Each number is 50 + 15 x the weight over the matrix's rms, rounded and kept within 0 to 99. Layers, rows and columns count from 0.

# up: layer 10 MLP up, 896x256, rms 0.127, rows 563-565, columns 0-255
# down: layer 10 MLP down (transposed), 896x256, rms 0.0633, rows 563-565, columns 0-255
# gate: layer 10 MLP gate, 896x256, rms 0.119, rows 564-565, columns 0-255
up563:53 58 62 66 60 71 48 46 38 55 39 51 80 52 58 61 37 48 40 62 53 52 30 53 78 49 54 30 22 47 55 30 47 42 30 44 54 62 47 50 72 26 70 58 60 56 66 40 48 52 91 73 60 39 37 51 32 54 61 74 41 66 58 76 58 82 35 63 58 48 64 59 36 40 14 47 54 39 16 55 63 47 42 31 57 43 39 93 76 51 53 53 65 48 60 36 60 32 46 30 33 27 66 59 47 10 36 27 41 61 31 28 54 62 33 30 50 37 56 46 31 47 41 29 51 00 35 54 58 27 76 61 50 65 82 26 63 60 45 20 32 49 64 37 60 30 47 70 59 39 31 37 49 56 50 46 47 50 37 27 30 26 47 46 40 50 33 60 45 42 46 23 66 63 28 52 34 49 44 60 53 37 30 50 36 43 55 33 33 61 40 55 30 69 50 56 55 41 42 49 44 70 39 49 46 57 49 70 27 40 65 69 55 68 29 80 62 26 43 54 64 45 42 35 42 62 37 34 43 51 51 50 38 27 46 59 42 67 09 60 44 32 32 33 62 32 41 31 36 69 44 70 48 56 76 57
down563:44 58 37 53 70 30 50 54 43 52 34 40 53 63 42 32 55 85 45 76 46 65 57 56 31 45 38 33 65 47 56 55 64 53 44 65 74 45 46 51 66 62 63 55 56 51 51 44 36 43 69 60 76 39 79 80 36 79 29 31 88 27 27 68 74 47 38 47 09 60 54 39 61 34 27 84 49 58 52 66 50 47 54 50 48 29 57 62 27 45 72 77 34 39 66 50 65 62 71 49 62 32 43 46 29 63 80 61 18 53 46 56 68 53 73 53 66 61 63 77 65 65 61 30 49 26 59 30 54 42 43 59 17 44 45 45 54 69 52 44 55 70 33 38 34 62 50 99 67 43 52 34 47 51 42 42 57 70 48 55 42 66 54 40 29 62 49 32 51 48 47 27 47 45 54 22 61 39 73 81 29 56 35 56 35 34 67 55 67 45 66 65 65 43 39 43 56 49 50 52 61 36 53 49 58 21 59 46 53 18 37 51 46 53 43 41 55 63 63 41 47 44 61 40 33 67 36 80 41 26 43 48 28 38 24 53 59 61 31 60 60 28 33 71 22 44 43 64 42 37 46 46 45 49 22 36
gate564:33 53 57 32 54 51 60 63 39 37 60 64 54 45 26 49 34 56 35 58 49 28 46 41 59 30 32 67 52 56 38 57 30 50 48 77 75 51 76 50 48 54 31 43 39 50 67 46 53 36 59 39 57 25 66 42 45 39 55 45 42 78 70 38 63 44 61 57 50 53 29 55 58 71 55 62 68 47 42 44 69 57 45 53 74 36 55 48 62 53 34 70 56 67 59 65 60 32 55 44 36 30 41 44 60 45 34 39 51 55 43 43 65 71 47 67 55 64 73 47 46 48 60 36 41 45 80 58 52 39 53 25 35 63 25 30 48 53 49 41 25 43 51 39 43 41 70 43 43 63 63 69 57 66 50 44 41 53 37 31 46 43 29 52 68 42 59 69 36 55 34 50 38 56 55 73 53 73 55 61 84 35 23 59 55 40 51 60 70 45 36 34 64 41 53 72 54 59 48 36 34 55 43 55 45 42 27 63 56 55 57 55 72 55 55 48 52 59 34 40 72 47 33 54 43 66 82 51 45 43 37 32 26 58 57 51 58 38 40 48 47 54 37 46 36 43 36 29 74 81 63 39 62 47 27 28
up564:48 41 49 31 49 42 53 68 39 52 33 23 40 44 41 73 59 61 58 42 22 60 48 70 50 64 33 32 57 56 59 45 50 39 67 75 51 65 38 42 49 47 66 34 33 48 43 53 65 60 82 50 49 53 64 52 44 53 40 49 27 28 43 60 40 22 36 48 49 47 49 40 52 45 58 48 38 24 60 53 36 38 41 51 44 46 63 41 31 58 52 37 57 42 51 39 44 46 56 20 69 48 58 44 32 50 55 49 59 68 29 27 37 40 65 39 43 44 40 47 28 47 64 38 48 52 63 32 47 50 60 63 55 37 52 56 64 46 13 39 54 38 71 54 63 42 71 62 59 30 39 30 38 55 54 35 37 48 58 47 51 40 50 29 51 40 76 47 43 48 54 31 41 67 72 38 48 27 36 31 26 74 35 25 52 25 39 43 36 63 43 68 68 51 53 63 76 39 29 34 54 53 40 49 61 50 63 42 50 45 42 54 43 22 44 64 57 73 71 54 27 46 51 45 55 43 74 48 51 72 41 52 20 51 61 52 30 47 63 45 41 80 37 30 34 66 56 45 76 64 44 56 32 62 38 42
down564:39 44 63 55 49 54 50 00 50 50 55 35 43 41 76 33 44 39 50 66 58 42 40 30 49 37 56 46 41 49 33 44 43 34 39 33 37 52 57 75 36 16 52 62 63 42 32 39 44 62 50 55 63 20 53 46 50 42 41 52 39 65 63 48 61 35 38 45 49 36 52 64 37 71 53 37 62 62 19 54 35 62 29 00 46 39 48 52 25 61 67 28 52 43 50 70 50 41 62 51 56 48 43 46 50 71 72 56 62 43 51 61 54 50 46 26 43 44 58 54 58 28 31 53 36 66 18 57 58 28 39 48 64 52 61 32 25 15 61 64 42 49 51 55 54 58 41 23 74 50 56 38 38 47 62 58 60 45 44 69 52 48 22 76 72 61 42 79 50 52 65 47 47 69 37 26 54 38 68 63 19 32 60 89 57 55 45 50 64 74 63 29 46 48 47 67 50 39 56 59 50 40 51 37 53 46 53 80 56 67 57 66 50 67 37 53 33 43 35 52 55 58 66 62 48 41 39 61 44 35 58 51 57 54 61 54 63 34 54 52 14 54 27 55 52 33 32 52 29 46 60 43 41 42 48 50
gate565:77 37 67 42 41 35 61 55 52 48 72 45 48 43 56 54 41 81 57 63 50 67 53 50 46 66 50 68 44 33 41 45 71 54 77 60 52 45 44 42 36 33 61 53 49 20 42 54 55 46 53 59 26 73 51 43 48 14 23 47 53 54 59 51 41 51 48 43 29 44 36 51 50 39 41 44 61 57 28 64 64 42 58 38 52 68 72 63 71 78 49 42 44 82 36 47 30 31 73 46 54 29 39 21 29 43 41 57 63 40 57 62 63 47 28 61 57 49 42 48 78 46 32 72 73 49 91 65 51 51 61 53 22 79 57 68 49 55 37 26 40 94 42 55 64 68 58 42 23 49 43 44 36 45 79 53 53 36 58 60 59 65 53 35 68 46 49 57 63 36 43 56 44 48 46 34 58 88 36 78 23 41 56 42 67 54 24 78 53 59 25 52 58 44 43 54 55 81 90 45 29 52 55 54 51 35 21 54 58 41 39 67 33 50 48 60 57 40 64 33 68 47 29 62 54 59 69 28 49 55 39 24 50 25 59 49 38 64 30 52 67 55 61 63 60 39 54 45 16 24 40 77 71 41 50 58
up565:41 56 53 38 61 46 59 63 17 36 44 59 43 56 46 25 42 68 49 48 59 64 40 78 53 31 56 67 68 49 65 63 66 39 72 30 80 66 27 53 53 48 56 69 48 62 66 49 43 34 54 56 33 53 50 74 65 42 50 14 41 36 76 25 27 49 72 59 17 59 14 44 71 34 58 62 68 38 56 46 49 61 41 66 69 56 62 43 49 64 48 70 37 50 52 35 50 41 55 49 62 30 39 63 51 54 41 91 34 46 55 49 64 49 59 40 53 78 34 28 75 55 70 94 53 45 50 46 60 61 70 41 81 35 52 19 54 46 48 60 39 62 37 39 50 67 44 82 31 30 37 42 47 29 42 56 27 62 45 55 29 49 60 66 68 41 25 52 25 72 37 37 43 66 47 36 68 72 60 00 57 39 51 55 50 36 47 63 68 59 64 48 47 29 43 43 76 61 63 47 57 62 53 46 65 47 61 34 43 27 51 48 47 60 23 51 65 48 59 43 49 53 57 37 61 41 58 55 65 41 35 66 43 56 76 48 50 44 73 68 44 20 34 38 42 63 35 32 66 27 45 61 50 32 51 45
down565:68 40 50 61 46 51 22 51 76 69 41 40 61 47 35 63 58 65 65 77 57 45 36 22 51 47 25 65 43 63 51 61 44 47 43 85 76 40 30 35 45 39 42 51 13 45 64 33 41 30 36 64 30 47 25 49 66 48 67 80 35 54 58 40 30 34 48 59 68 19 42 60 47 85 40 19 63 33 40 33 55 49 51 45 34 77 34 27 43 27 53 53 69 42 76 59 68 49 53 49 40 61 29 93 56 58 47 42 32 51 52 69 43 49 39 34 47 56 37 50 52 51 41 81 44 88 74 72 70 39 41 65 39 88 49 68 55 60 55 46 25 60 80 57 50 44 62 55 56 60 62 46 53 41 64 40 53 46 59 43 43 48 46 43 58 66 62 55 38 58 44 50 81 56 76 60 56 37 53 18 64 42 22 44 61 75 49 44 77 44 66 39 65 67 40 67 34 85 44 42 70 37 28 50 60 55 46 53 61 41 60 44 43 72 51 39 22 36 30 47 48 40 37 80 33 41 36 30 72 57 44 46 63 33 50 71 34 53 52 62 40 62 69 56 56 52 44 48 17 30 57 44 51 57 41 63